Weights of a small GPT-style language model, trained from scratch on English Wikipedia: 25 layers.
Each number is 50 + 15 x the weight over its row's rms, rounded and kept within 0 to 99. Layers, rows and columns count from 0. The size before them is the row's rms in percent of the matrix's.

# down: layer 10 MLP down (transposed), 1280x320, rms 0.0364, rows 887-939, columns 0-63
# up: layer 10 MLP up, 1280x320, rms 0.0492, rows 888-939, columns 0-63
down887 091:58 34 33 35 56 54 37 30 55 57 58 55 69 43 34 28 33 55 49 31 62 38 22 29 52 41 36 63 72 36 32 40 79 26 59 44 37 30 29 57 42 58 49 36 85 33 49 78 49 55 60 55 70 73 73 70 79 45 75 65 38 54 53 58
up888 115:25 77 41 77 60 50 23 61 38 33 52 45 06 49 53 62 37 53 13 44 44 21 55 56 56 45 43 59 53 62 43 71 59 56 55 36 47 53 47 40 27 39 62 54 80 56 15 45 54 86 26 60 47 40 28 39 62 47 62 75 54 40 44 51
down888 128:55 46 55 43 44 58 48 69 27 46 60 58 86 40 17 66 63 50 83 43 54 59 30 45 25 46 55 39 61 45 58 58 31 53 34 63 69 41 63 63 56 49 46 27 44 64 70 39 36 23 45 47 45 43 61 45 46 11 30 45 41 43 48 53
up889 093:39 52 60 64 39 43 70 45 36 33 82 99 62 47 78 48 58 48 44 65 60 62 12 56 77 54 29 72 12 35 73 52 47 43 54 23 52 31 67 70 49 23 47 30 44 79 42 30 56 59 32 18 37 45 44 40 50 30 49 29 26 65 43 48
down889 115:61 40 20 57 63 67 61 34 52 44 65 36 13 32 13 66 38 58 56 27 42 40 81 63 63 60 34 59 62 52 30 36 60 53 61 64 39 49 15 36 61 64 56 59 45 27 21 74 53 50 75 71 67 57 64 56 47 76 50 60 47 50 58 22
up890 108:31 59 60 40 43 44 55 49 34 59 67 78 63 62 42 48 41 35 61 42 54 37 52 63 49 63 43 26 27 88 48 68 47 46 92 51 69 44 32 58 33 69 14 56 43 53 48 81 42 49 34 29 46 43 56 46 48 44 44 64 52 57 56 54
down890 126:31 39 56 47 83 44 27 33 46 71 62 33 57 41 38 48 30 32 39 35 52 44 48 53 60 51 58 67 65 55 53 46 50 47 58 63 23 59 36 43 63 44 54 45 59 49 53 44 38 53 15 77 46 69 62 31 74 44 62 54 94 43 55 56
up891 121:40 43 60 23 55 49 34 60 32 70 68 60 65 61 44 59 48 23 46 69 50 35 66 57 44 54 58 25 31 55 58 62 48 42 74 46 66 26 00 49 53 65 35 50 29 54 59 79 56 41 57 60 41 43 58 33 40 57 44 55 55 46 59 61
down891 143:46 33 53 35 74 61 23 19 52 30 60 58 77 48 44 54 44 46 54 58 50 38 52 35 64 49 42 76 56 60 39 55 40 31 53 83 20 54 44 42 63 58 72 41 68 27 54 43 41 10 55 52 50 57 58 67 41 63 46 60 64 50 63 50
up892 073:19 36 52 78 76 67 27 71 43 69 36 41 99 45 74 68 53 48 51 59 56 31 54 52 21 42 49 53 45 54 31 27 42 71 41 45 69 41 53 44 68 62 70 54 26 32 63 53 55 69 59 44 45 48 58 42 45 83 41 47 66 55 50 74
down892 060:85 52 42 13 33 47 54 31 76 55 50 67 04 58 31 44 52 51 44 59 39 63 54 46 64 67 46 44 53 54 58 79 60 21 65 43 41 55 45 70 46 33 27 45 63 58 40 53 42 30 50 71 51 64 61 52 55 18 39 62 29 35 43 35
up893 103:36 39 43 45 41 48 48 63 42 74 31 33 51 69 64 70 73 53 36 41 65 54 54 27 45 44 48 77 45 62 52 45 63 41 48 42 43 75 52 48 62 30 42 87 56 50 58 49 24 32 05 42 50 33 44 40 54 45 57 44 44 27 48 55
down893 098:33 63 69 42 24 56 62 69 59 53 56 52 49 52 48 57 60 54 41 61 54 70 62 60 45 58 70 19 50 48 45 54 46 73 64 65 49 49 36 62 55 71 62 48 46 72 65 62 31 46 54 35 47 57 52 57 38 36 42 34 18 81 45 47
up894 089:26 31 49 55 60 57 54 53 36 41 83 34 64 56 57 44 50 47 60 66 29 40 57 50 47 23 38 49 63 60 34 63 62 57 40 52 49 66 48 67 66 75 64 38 44 50 65 42 58 38 72 37 24 49 65 45 50 55 47 85 30 53 52 52
down894 097:69 47 43 54 39 54 53 52 49 45 27 67 44 40 55 63 39 43 51 53 67 25 51 44 41 46 38 52 47 29 60 38 64 25 56 55 57 23 28 20 38 22 39 49 57 34 31 47 54 60 17 73 66 31 29 68 41 48 60 37 66 57 45 41
up895 105:59 46 49 38 53 57 60 31 25 49 48 56 38 73 67 60 75 57 33 59 60 35 28 28 40 49 35 50 37 58 37 62 60 54 62 50 58 54 45 26 35 43 36 62 45 68 55 56 43 60 40 52 29 27 53 60 59 52 48 79 59 67 51 54
down895 087:26 54 59 69 64 38 41 56 46 53 43 38 28 54 59 15 26 51 50 40 49 34 49 55 60 44 53 44 42 47 38 41 16 38 42 46 74 62 50 76 48 45 48 50 45 37 46 48 45 68 55 52 39 44 28 55 39 66 36 53 73 47 56 60
up896 115:58 39 43 59 61 48 48 26 30 45 34 70 45 53 43 50 54 64 51 62 64 53 31 36 45 59 58 62 70 77 53 54 38 74 59 39 33 58 11 28 41 54 50 31 57 58 77 50 58 71 40 65 42 17 32 60 59 53 45 51 51 78 52 60
down896 121:32 47 38 42 34 36 44 75 45 44 52 71 37 53 72 52 60 50 60 45 63 59 47 36 47 49 33 46 49 52 69 41 41 50 57 65 49 64 52 50 58 66 58 73 62 74 43 34 35 44 49 40 42 16 52 50 69 26 50 63 52 54 64 28
up897 085:58 54 74 51 27 50 49 70 38 21 48 55 74 63 31 68 29 60 66 68 43 47 49 49 37 33 40 48 50 54 53 66 71 66 45 46 78 60 64 65 58 51 58 71 62 81 61 33 44 63 16 21 55 30 49 31 33 80 70 67 37 28 47 43
down897 072:41 40 23 36 70 42 40 49 37 73 68 45 45 30 60 55 59 25 28 28 63 40 41 61 68 65 45 61 48 37 61 38 38 33 69 54 38 50 14 43 51 47 58 11 53 36 22 53 62 31 73 26 46 56 52 74 78 35 55 24 61 53 53 54
up898 106:54 45 52 88 53 79 58 60 57 89 31 46 26 78 57 34 70 39 40 66 51 55 34 37 41 55 55 55 49 71 49 54 61 46 44 48 45 57 53 58 62 38 46 67 55 57 69 28 46 53 11 35 33 40 65 36 51 11 46 48 68 37 45 37
down898 105:31 52 55 72 36 47 67 74 61 69 39 59 48 69 42 58 84 34 43 47 53 36 40 57 39 69 65 32 70 58 63 61 45 70 51 22 78 28 64 52 57 55 36 59 33 78 35 58 60 29 39 59 74 60 37 39 57 42 53 45 30 49 30 77
up899 085:50 43 46 50 42 39 58 71 43 61 55 41 29 47 48 34 43 52 26 58 34 42 53 35 50 60 60 34 19 50 46 42 46 48 55 47 64 57 50 57 71 48 67 44 64 37 52 33 50 57 36 36 47 37 53 31 58 72 32 54 64 51 55 64
down899 058:47 69 53 22 48 40 64 31 64 33 27 63 39 37 57 57 59 52 52 22 42 62 71 59 60 30 46 55 25 50 44 53 47 37 37 72 34 37 50 53 26 50 43 41 39 65 72 41 57 53 32 41 34 57 66 46 79 54 73 41 17 65 41 35
up900 103:44 49 56 79 51 54 22 57 51 52 40 41 82 47 55 52 40 43 63 50 46 66 39 55 45 39 50 59 14 42 50 53 36 52 37 51 39 73 42 54 45 64 51 60 54 37 47 50 34 64 53 17 52 52 45 27 84 34 35 44 45 52 42 67
down900 119:51 38 52 31 44 49 68 44 37 48 66 55 29 38 56 48 68 41 36 52 68 66 40 45 62 80 68 34 85 59 82 62 73 66 50 24 61 46 73 49 30 50 41 58 27 67 41 48 74 52 56 79 55 40 52 46 40 53 61 67 45 45 46 78
up901 088:60 84 52 26 31 55 40 43 41 54 48 49 82 54 68 52 55 52 57 43 54 33 19 60 50 33 55 70 20 65 48 66 00 55 44 52 41 75 51 76 18 33 51 28 26 56 43 24 60 74 52 50 40 63 48 72 38 51 33 66 08 21 53 69
down901 083:56 32 41 77 55 62 51 45 51 51 50 45 42 56 41 54 60 44 26 55 52 64 68 43 46 59 33 37 69 42 77 65 78 43 57 39 61 44 61 16 70 60 44 65 74 35 71 78 45 31 41 81 66 45 61 42 55 39 50 46 77 53 44 51
up902 085:39 59 54 42 74 35 22 48 59 28 46 69 67 79 51 46 75 36 62 55 51 40 56 61 53 22 64 47 50 73 76 69 48 99 60 40 66 66 63 43 76 68 29 29 49 40 42 39 37 30 57 30 67 54 47 51 48 49 48 51 66 58 40 53
down902 057:44 37 59 33 58 66 51 24 56 73 78 57 62 58 39 47 58 53 57 44 41 62 31 46 49 56 47 53 35 25 40 36 78 46 46 46 40 34 55 49 58 52 48 72 47 70 39 66 78 77 52 66 62 46 34 25 48 51 26 66 45 40 43 55
up903 101:41 49 60 53 30 56 42 41 20 57 58 50 63 62 79 37 45 74 66 51 69 59 56 25 36 72 37 70 43 51 51 57 18 59 41 35 60 50 64 16 42 42 35 52 26 46 42 44 37 60 33 64 62 45 68 52 52 79 60 53 37 62 59 37
down903 067:46 44 45 22 45 65 35 62 50 30 73 49 37 24 41 52 64 71 27 42 57 76 58 53 55 59 63 64 57 54 29 64 56 48 40 50 43 50 48 58 48 48 19 40 52 40 74 37 84 38 57 47 66 11 38 62 58 42 52 54 42 56 60 27
up904 072:92 78 50 64 42 48 67 33 49 52 18 51 71 57 50 33 58 68 55 60 49 34 39 43 36 24 50 47 60 49 62 45 52 67 42 54 43 47 49 39 59 78 30 56 23 55 60 86 49 44 69 53 72 34 49 60 37 16 51 73 31 28 51 39
down904 065:14 28 46 42 56 58 41 66 62 50 79 50 39 23 53 67 36 23 31 46 72 66 60 58 69 65 47 55 34 33 48 54 68 33 59 49 47 59 53 57 32 11 68 35 82 48 44 08 52 49 19 40 36 66 54 49 74 85 53 28 48 75 48 49
up905 090:32 49 69 30 66 45 15 79 49 36 51 45 63 57 61 56 57 47 43 34 50 74 60 43 44 43 43 27 20 60 42 45 47 86 62 48 51 51 23 53 37 20 69 65 54 48 45 72 67 56 54 60 51 73 46 35 47 54 55 48 45 35 67 65
down905 086:70 55 31 59 58 73 77 45 63 47 49 27 38 53 59 50 60 61 51 71 44 30 31 47 62 79 59 63 81 24 59 66 41 27 30 43 54 28 77 36 68 69 34 41 57 60 35 43 34 62 53 36 69 33 42 47 52 52 33 55 69 73 49 30
up906 103:52 33 79 15 57 53 27 49 41 84 61 29 42 50 34 70 52 38 29 63 40 48 49 55 69 35 53 59 65 34 45 52 43 50 50 39 55 46 40 30 51 48 43 64 61 60 34 39 09 27 56 90 60 42 45 53 26 88 26 61 57 50 53 65
down906 094:28 63 57 74 43 47 57 63 67 40 23 77 38 45 73 24 58 63 50 42 69 47 46 47 15 76 43 50 36 77 46 53 39 59 56 31 48 55 66 47 42 35 51 70 61 41 63 42 70 32 36 15 56 77 42 67 48 21 58 45 50 43 52 57
up907 100:19 18 50 70 52 30 58 68 60 53 43 50 51 58 68 57 47 52 45 65 73 38 23 35 42 23 24 66 49 61 59 82 31 52 61 26 67 69 49 51 60 34 10 52 54 53 58 51 62 74 44 53 73 49 67 36 41 30 77 56 62 52 29 80
down907 077:61 88 69 61 51 44 28 26 39 54 48 62 56 52 41 53 23 56 60 65 45 43 84 53 77 51 58 57 19 42 59 41 56 77 79 46 47 18 25 58 52 64 65 72 55 52 55 76 16 45 41 34 22 57 39 58 82 81 24 35 51 72 42 47
up908 095:38 54 70 21 50 36 49 67 44 53 68 53 81 50 94 42 61 66 24 87 42 72 69 25 39 41 43 83 58 47 58 53 78 54 65 47 45 33 58 42 78 44 65 37 32 46 30 44 47 45 55 51 50 34 45 43 55 63 34 68 23 51 44 63
down908 105:54 50 43 67 46 62 43 38 70 40 45 43 12 37 17 56 50 39 69 34 56 27 44 64 66 57 60 27 18 37 50 46 06 31 38 63 52 65 44 66 26 55 54 67 74 67 59 57 45 51 59 67 48 70 37 44 48 67 51 27 78 61 46 46
up909 093:56 56 50 58 62 61 36 74 51 54 56 46 40 57 63 32 22 60 77 38 48 67 65 49 34 39 53 53 54 51 51 50 40 43 25 43 63 47 38 54 28 56 46 69 41 55 75 62 26 34 29 65 37 40 05 44 42 54 50 54 30 51 26 85
down909 084:45 26 50 44 46 49 67 33 55 55 50 53 65 05 53 38 70 38 33 71 60 41 31 50 59 77 53 58 71 56 42 66 69 63 63 40 48 46 58 69 82 29 62 44 62 49 38 39 62 46 50 44 62 67 71 62 53 28 57 30 60 44 62 18
up910 110:57 34 61 54 54 38 52 63 47 53 54 49 61 53 80 70 41 70 45 36 41 31 43 51 67 34 41 51 41 74 75 49 10 63 67 22 69 59 42 37 68 37 17 32 36 51 79 72 47 42 43 37 39 55 66 62 74 59 57 56 58 60 53 68
down910 113:62 47 20 31 51 52 54 47 59 55 48 29 84 41 17 63 47 51 44 38 34 28 73 73 52 21 64 62 49 34 32 29 33 47 52 63 65 69 36 56 82 65 65 54 63 45 25 65 51 53 68 27 62 52 67 60 56 75 60 48 62 45 44 59
up911 099:49 65 48 54 69 52 36 37 51 88 41 58 29 55 48 66 93 44 55 64 75 57 31 29 56 51 33 28 46 49 62 48 54 28 75 43 54 39 57 46 49 41 54 44 37 45 58 52 40 53 47 62 57 51 48 45 68 39 36 64 52 18 53 48
down911 071:35 40 24 62 58 57 40 47 43 45 33 45 66 48 46 49 68 47 55 27 53 45 38 60 53 74 54 41 69 47 56 32 42 59 27 50 72 52 52 44 67 33 52 30 39 45 31 50 60 45 14 45 50 67 58 57 48 39 67 53 46 73 69 19
up912 095:29 60 52 34 60 48 66 45 55 54 40 45 26 38 41 62 39 61 61 52 75 47 68 40 49 41 35 48 33 45 31 56 67 44 54 49 47 34 47 53 35 34 26 66 59 48 54 35 54 69 28 53 42 42 39 48 45 64 27 40 79 41 55 60
down912 102:67 41 43 61 52 51 26 53 30 48 63 52 72 39 48 47 71 32 58 55 22 39 25 47 33 46 57 60 50 32 53 58 41 69 39 60 67 56 39 52 40 48 45 29 47 61 43 52 60 47 65 18 68 58 68 54 54 42 59 65 06 75 61 35
up913 114:44 40 50 59 35 54 70 37 51 69 39 66 31 62 33 45 53 44 63 56 61 54 06 70 47 38 51 52 30 35 49 52 54 69 77 41 13 51 58 39 35 45 38 83 31 39 70 57 51 43 41 71 74 40 24 64 54 36 50 43 49 64 52 71
down913 119:48 56 29 31 58 44 46 48 38 41 59 59 34 51 69 47 47 19 40 65 29 69 52 48 45 64 35 61 44 53 58 44 34 29 45 53 55 35 27 53 60 47 46 24 75 85 61 59 38 42 45 63 35 43 33 51 48 76 62 37 59 74 52 39
up914 091:43 63 73 25 60 43 39 63 65 41 62 44 79 50 68 35 33 69 55 79 52 19 51 53 13 42 31 35 52 81 44 73 33 83 44 53 38 53 46 68 52 53 47 49 41 50 26 26 43 55 52 31 44 73 68 21 51 44 85 49 54 37 28 51
down914 070:46 43 61 52 49 30 43 44 53 38 25 71 60 69 34 55 41 44 42 34 33 57 43 62 80 44 64 81 50 29 49 19 94 31 36 69 50 77 54 36 50 68 59 38 64 35 87 64 45 47 56 59 65 37 39 76 50 48 30 56 32 31 53 82
up915 065:39 36 61 47 42 71 26 49 31 67 55 71 35 55 56 49 56 35 43 57 73 42 29 30 46 53 26 61 34 90 52 53 39 79 78 34 54 37 37 34 70 36 42 58 52 69 61 34 40 53 30 46 32 33 45 57 54 52 68 65 42 73 66 59
down915 027:31 61 48 47 88 53 50 62 35 50 69 48 44 82 64 57 27 54 49 63 56 53 61 53 36 41 60 49 45 68 74 69 50 27 44 43 48 41 41 09 22 54 47 36 46 51 41 49 40 29 46 74 57 42 47 55 49 40 56 48 28 50 29 30
up916 087:58 32 52 34 63 38 52 41 32 62 54 40 51 59 51 62 39 48 27 78 53 62 63 46 55 45 41 69 45 61 67 62 44 43 56 57 52 41 55 39 61 50 49 27 54 66 40 45 55 60 45 52 51 35 39 59 68 70 37 86 60 27 40 61
down916 064:31 48 59 46 48 62 39 52 81 23 46 33 66 56 80 38 48 61 65 42 49 46 57 57 37 46 47 24 51 61 36 31 44 62 42 42 79 60 36 56 46 44 60 52 52 42 45 62 62 35 50 43 63 68 45 48 29 47 67 43 40 73 60 28
up917 096:50 82 48 37 52 59 50 52 47 50 51 45 57 68 54 50 37 39 23 54 46 31 63 62 40 62 54 43 15 56 62 67 51 58 64 43 53 54 34 40 52 62 54 27 42 65 57 54 44 69 46 46 48 73 35 31 38 71 56 51 53 39 26 25
down917 095:47 37 66 62 48 49 36 58 33 61 44 65 36 38 44 54 41 63 56 52 57 83 24 36 58 43 44 45 79 65 54 36 44 50 42 39 54 45 56 44 40 41 37 79 73 45 58 52 48 44 67 47 46 23 73 64 72 18 54 52 54 41 51 72
up918 114:41 59 55 15 41 45 33 50 32 55 46 54 12 42 50 68 54 33 17 62 61 54 38 56 46 26 40 61 29 55 51 99 54 66 52 37 54 34 49 48 40 40 15 44 44 48 57 31 72 79 70 78 25 45 36 53 36 44 33 59 34 30 52 54
down918 134:41 46 64 50 52 57 43 63 67 63 57 56 85 38 30 65 49 64 51 43 42 27 24 42 31 65 25 47 38 27 27 30 55 59 65 48 51 58 58 39 52 54 52 40 68 49 30 35 46 39 39 29 75 21 36 34 51 16 56 43 50 45 57 46
up919 103:38 59 75 44 41 42 40 41 33 69 41 50 37 70 43 48 51 73 56 57 56 39 21 41 26 60 29 54 50 85 69 76 48 84 48 21 42 43 36 18 37 22 59 48 63 60 47 30 49 41 23 41 46 30 51 38 65 47 79 53 29 48 41 49
down919 099:47 49 58 58 29 47 39 58 38 66 49 39 48 32 55 40 42 68 56 42 34 53 28 64 63 29 49 42 62 76 47 68 50 57 61 61 62 57 30 57 50 53 64 47 69 53 13 22 49 61 66 46 67 53 30 57 42 28 61 50 36 24 60 67
up920 096:69 38 10 47 37 45 55 58 38 45 45 60 83 52 62 74 29 50 64 38 51 33 31 62 42 46 54 17 34 47 45 58 38 41 66 40 60 81 34 36 36 25 39 67 38 20 59 61 36 38 10 54 53 57 63 85 59 70 79 31 55 57 43 68
down920 084:47 47 94 44 54 48 33 64 50 37 37 36 55 76 39 44 48 59 30 69 59 59 68 44 41 62 65 52 50 37 33 25 61 59 54 51 44 47 55 74 36 76 49 44 65 65 34 57 49 72 84 25 57 49 48 16 60 37 28 52 64 35 44 46
up921 095:74 52 63 34 44 52 63 40 39 37 33 60 63 46 60 42 56 20 40 40 23 50 60 36 50 80 47 61 76 64 71 51 54 45 69 47 56 56 25 69 62 57 49 42 67 39 55 59 14 70 52 37 59 59 52 72 65 46 60 64 36 62 51 51
down921 090:30 69 69 65 61 47 52 51 59 54 40 44 60 63 54 57 49 58 50 52 60 73 53 49 31 34 55 47 40 54 47 23 34 69 50 51 46 57 76 45 50 40 48 63 37 57 42 28 76 33 58 54 42 36 61 30 35 64 59 48 59 24 44 53
up922 106:38 49 51 78 60 49 71 80 47 58 56 45 72 65 44 63 54 59 48 33 42 11 12 36 28 56 14 27 48 64 55 60 51 56 41 44 46 69 43 59 70 57 51 80 47 56 46 56 36 50 37 17 39 22 43 67 75 25 72 59 36 70 57 54
down922 081:28 40 65 40 74 42 50 64 59 28 65 59 45 40 66 60 58 55 65 64 30 65 48 54 58 56 86 58 21 48 39 38 28 41 50 60 61 57 51 54 60 45 41 48 72 68 37 50 54 58 81 55 43 27 45 45 44 45 66 28 74 79 56 62
up923 105:48 48 61 61 61 61 77 57 56 53 40 67 25 56 87 52 71 46 45 58 31 23 46 36 34 38 63 32 26 73 44 59 45 63 42 40 57 53 19 54 87 65 54 46 41 43 87 43 35 29 27 38 45 54 44 42 65 47 63 46 72 14 50 35
down923 148:54 28 10 50 20 68 86 39 30 67 39 41 31 42 35 50 46 50 35 43 82 25 30 30 57 55 45 57 42 63 27 45 59 28 43 64 43 50 36 44 38 64 68 50 42 56 42 85 62 42 56 22 36 62 51 32 82 49 57 57 51 62 50 29
up924 088:42 51 58 40 63 43 36 63 41 47 47 77 20 39 55 30 37 35 26 65 65 64 65 52 49 71 29 66 28 72 51 75 60 70 50 26 53 59 51 35 54 56 33 16 40 43 51 58 48 63 46 65 61 52 79 33 70 53 79 67 38 41 29 67
down924 071:36 64 24 55 38 48 29 35 52 45 68 51 72 45 44 68 45 40 63 48 36 41 77 62 44 41 64 49 14 39 39 60 43 19 47 73 57 34 09 61 38 53 62 55 68 52 54 70 38 72 47 52 60 69 33 56 32 90 65 32 43 63 43 47
up925 110:63 34 61 50 53 59 52 56 37 43 28 44 51 50 15 43 42 48 54 35 50 61 04 47 49 49 58 51 53 63 37 60 45 45 73 42 67 67 64 59 53 25 52 86 51 25 38 32 63 42 41 03 55 58 58 62 61 33 40 52 64 46 53 56
down925 116:56 57 51 55 52 52 42 35 52 36 41 55 42 45 74 57 54 47 40 44 53 48 88 44 41 50 39 39 41 54 70 53 24 35 30 57 36 30 59 42 54 57 83 36 58 84 41 53 40 62 39 81 46 26 20 43 29 77 65 47 57 56 50 46
up926 091:55 49 41 53 60 57 66 64 32 58 23 58 53 70 70 71 73 44 22 49 51 73 54 40 29 49 69 17 21 48 38 50 34 47 66 24 55 52 44 31 43 43 41 52 33 64 79 64 31 46 15 41 52 62 47 57 73 53 59 44 44 49 26 26
down926 098:31 31 46 25 51 66 65 34 38 68 53 51 63 14 38 59 34 43 57 14 63 52 76 43 66 46 59 60 58 69 09 54 51 41 58 51 52 64 44 38 27 53 45 59 51 29 30 79 35 42 66 62 51 35 48 57 51 34 62 52 75 30 77 47
up927 094:37 54 30 64 49 43 59 65 29 45 39 49 29 57 38 44 28 45 48 60 35 48 45 40 42 83 61 64 73 59 41 79 40 13 44 48 50 23 26 55 63 67 21 42 47 43 73 60 62 60 57 50 51 64 52 59 79 18 24 65 23 40 38 55
down927 112:63 44 68 32 49 57 38 50 40 65 36 47 71 65 60 53 77 52 57 51 42 45 38 52 45 20 44 41 34 44 56 30 55 91 57 51 50 74 68 50 74 18 94 62 56 47 27 47 53 58 34 37 44 47 43 17 30 75 67 31 75 53 57 51
up928 097:42 71 65 51 62 46 26 52 49 46 53 43 22 54 36 78 65 50 19 52 34 60 73 28 46 70 68 42 49 62 38 71 70 42 46 56 69 30 53 49 44 25 61 39 69 61 81 65 41 55 41 56 61 65 50 35 35 42 47 55 54 53 52 23
down928 097:50 49 57 49 64 51 72 51 47 24 70 37 51 62 58 66 23 45 59 52 31 46 17 65 58 36 20 56 68 34 80 42 30 71 52 61 48 37 26 51 60 41 82 47 46 46 21 31 45 66 44 47 42 31 47 52 13 50 58 52 66 47 47 69
up929 111:41 40 59 47 77 66 41 72 27 66 43 80 42 56 52 38 48 55 37 62 63 49 46 46 46 28 38 41 40 60 43 53 44 68 63 29 53 62 25 33 52 27 37 44 54 29 81 57 46 30 52 62 15 23 41 69 54 50 41 67 26 45 38 40
down929 123:48 67 63 42 63 39 52 56 43 44 40 65 74 47 40 46 40 63 64 45 47 46 17 45 36 43 58 53 52 52 29 35 14 35 40 39 64 46 52 46 43 81 40 76 58 39 48 52 35 52 46 37 47 34 76 59 47 31 43 49 37 58 65 60
up930 109:45 40 40 44 45 48 39 58 44 67 61 59 65 68 48 66 41 35 71 38 72 36 50 53 51 56 51 57 68 69 55 55 64 50 32 54 35 46 51 30 34 53 51 57 59 49 32 40 39 24 43 42 46 34 60 53 49 44 45 51 48 32 54 30
down930 117:76 44 54 56 60 46 70 25 58 65 25 55 25 39 77 34 44 54 39 65 62 71 56 33 42 35 32 70 53 23 39 41 52 34 87 46 46 59 66 67 72 32 47 52 44 48 29 17 77 66 40 48 39 29 49 46 19 43 40 37 58 65 72 53
up931 078:49 51 58 38 49 55 21 68 39 51 68 44 62 73 21 78 45 22 63 54 35 53 45 49 45 60 43 78 44 48 21 34 31 34 53 42 45 56 23 41 84 21 28 64 73 72 72 14 20 29 56 39 62 68 41 35 35 46 65 56 63 31 57 43
down931 072:67 45 39 53 52 54 59 57 75 35 38 58 35 26 64 24 53 93 41 49 68 42 62 38 35 50 51 30 56 46 75 81 40 63 32 65 53 48 70 64 30 78 71 39 29 22 35 87 51 73 21 53 33 34 54 52 76 48 26 55 43 86 57 51
up932 091:43 74 84 25 61 50 47 47 23 66 57 77 76 78 77 44 59 60 47 72 50 31 51 42 38 43 47 40 38 69 61 58 42 58 66 06 58 45 32 34 63 51 50 51 49 79 65 31 37 46 21 31 29 34 46 47 40 33 78 52 56 71 47 47
down932 085:39 58 60 50 42 51 37 59 41 61 48 54 78 43 45 41 50 45 51 45 72 36 27 41 52 44 49 47 31 70 45 79 41 46 63 39 71 56 51 57 34 36 47 52 64 62 38 36 30 42 35 64 62 59 43 61 55 38 84 39 40 84 44 53
up933 120:40 54 53 09 64 57 44 45 32 55 62 65 39 66 66 75 50 51 41 72 52 65 60 54 44 76 45 53 41 77 56 70 52 70 80 25 24 24 48 45 34 47 46 19 30 87 64 51 62 58 42 60 33 60 18 51 36 66 41 51 30 53 49 23
down933 135:26 48 71 53 29 52 60 51 50 44 58 66 47 41 49 48 47 58 50 36 50 55 08 44 52 69 52 35 51 50 58 40 77 67 54 33 41 68 74 53 40 47 65 59 43 39 50 35 89 88 37 48 47 30 61 31 26 12 71 46 69 46 47 87
up934 091:64 55 69 95 36 54 63 70 50 24 48 57 47 65 45 40 36 34 40 55 49 57 57 39 45 67 34 64 59 48 65 50 49 43 43 42 62 63 32 49 28 67 56 74 36 64 64 45 49 67 83 33 26 37 17 52 56 66 41 53 41 75 52 20
down934 098:27 43 33 32 73 60 44 42 28 94 45 40 68 36 55 62 53 52 38 34 46 48 66 40 56 40 82 38 53 41 54 30 44 43 53 49 42 53 53 49 62 38 64 20 53 41 44 30 37 43 26 47 57 15 93 72 56 37 33 51 73 79 65 64
up935 091:23 51 42 64 43 46 54 64 47 41 34 47 79 42 55 74 53 55 61 23 45 57 48 38 35 31 46 62 65 42 42 28 60 62 46 26 54 22 34 54 61 51 31 36 64 33 52 49 50 22 29 70 51 44 45 52 83 63 47 39 38 52 51 66
down935 096:79 48 59 28 55 50 45 32 48 65 60 48 15 59 27 30 51 28 41 55 53 35 59 62 54 63 52 46 26 62 66 62 20 39 53 69 58 71 70 48 36 46 54 67 38 77 54 49 51 70 64 53 45 64 56 45 22 53 64 69 54 52 53 43
up936 090:30 31 54 53 29 40 35 52 45 25 55 66 39 48 60 45 67 48 32 36 58 62 25 12 40 55 78 49 06 65 54 27 60 73 56 47 72 67 37 46 56 35 46 53 59 70 42 33 66 69 40 24 56 41 49 27 72 49 37 38 66 28 40 66
down936 079:50 63 34 61 51 50 50 26 84 73 56 44 28 57 41 48 61 44 43 49 49 39 50 74 70 39 07 68 85 31 38 67 60 30 16 41 47 33 64 68 32 66 48 46 58 43 80 66 42 58 74 80 19 65 68 42 32 49 74 53 46 60 51 04
up937 120:44 33 48 76 41 73 81 57 64 99 20 57 40 55 45 55 39 38 39 42 61 63 33 60 37 44 29 29 59 53 79 63 29 33 65 51 48 55 46 53 41 53 39 59 38 70 65 27 27 54 26 65 49 41 43 57 42 56 23 47 41 27 54 28
down937 148:77 45 43 65 54 52 75 60 40 64 67 80 53 61 18 58 57 26 45 62 59 27 46 58 50 28 50 46 38 68 55 57 50 53 63 64 53 36 38 37 61 62 49 54 30 38 70 51 77 59 55 24 59 43 68 45 47 51 48 49 24 27 41 61
up938 109:83 41 58 47 23 51 65 63 55 53 56 36 52 55 47 66 39 70 45 77 54 23 00 47 50 74 27 44 66 63 29 52 55 53 81 33 68 40 38 42 51 61 54 70 72 54 62 14 53 97 48 51 56 43 45 14 42 18 54 41 29 53 52 63
down938 105:38 59 23 54 82 50 54 41 39 39 70 58 36 44 44 59 51 43 44 75 46 29 99 48 43 67 46 54 30 46 83 49 56 42 43 26 48 58 52 44 34 47 52 59 43 59 44 60 47 36 69 52 43 42 31 65 64 61 52 38 53 41 48 43
up939 098:53 60 33 57 53 45 43 58 25 28 58 67 56 63 85 42 54 65 41 56 56 38 51 47 22 61 56 54 31 60 58 52 39 61 64 42 33 43 10 45 37 53 39 35 88 51 23 60 56 64 32 39 17 79 59 47 76 75 59 41 21 63 45 57
down939 112:36 67 65 52 58 59 52 51 54 44 55 45 43 42 31 67 64 47 44 44 45 60 44 62 63 54 56 64 42 26 61 43 59 32 41 53 52 56 85 43 51 46 60 62 09 44 71 46 54 46 50 55 75 41 31 37 33 35 48 57 89 25 43 41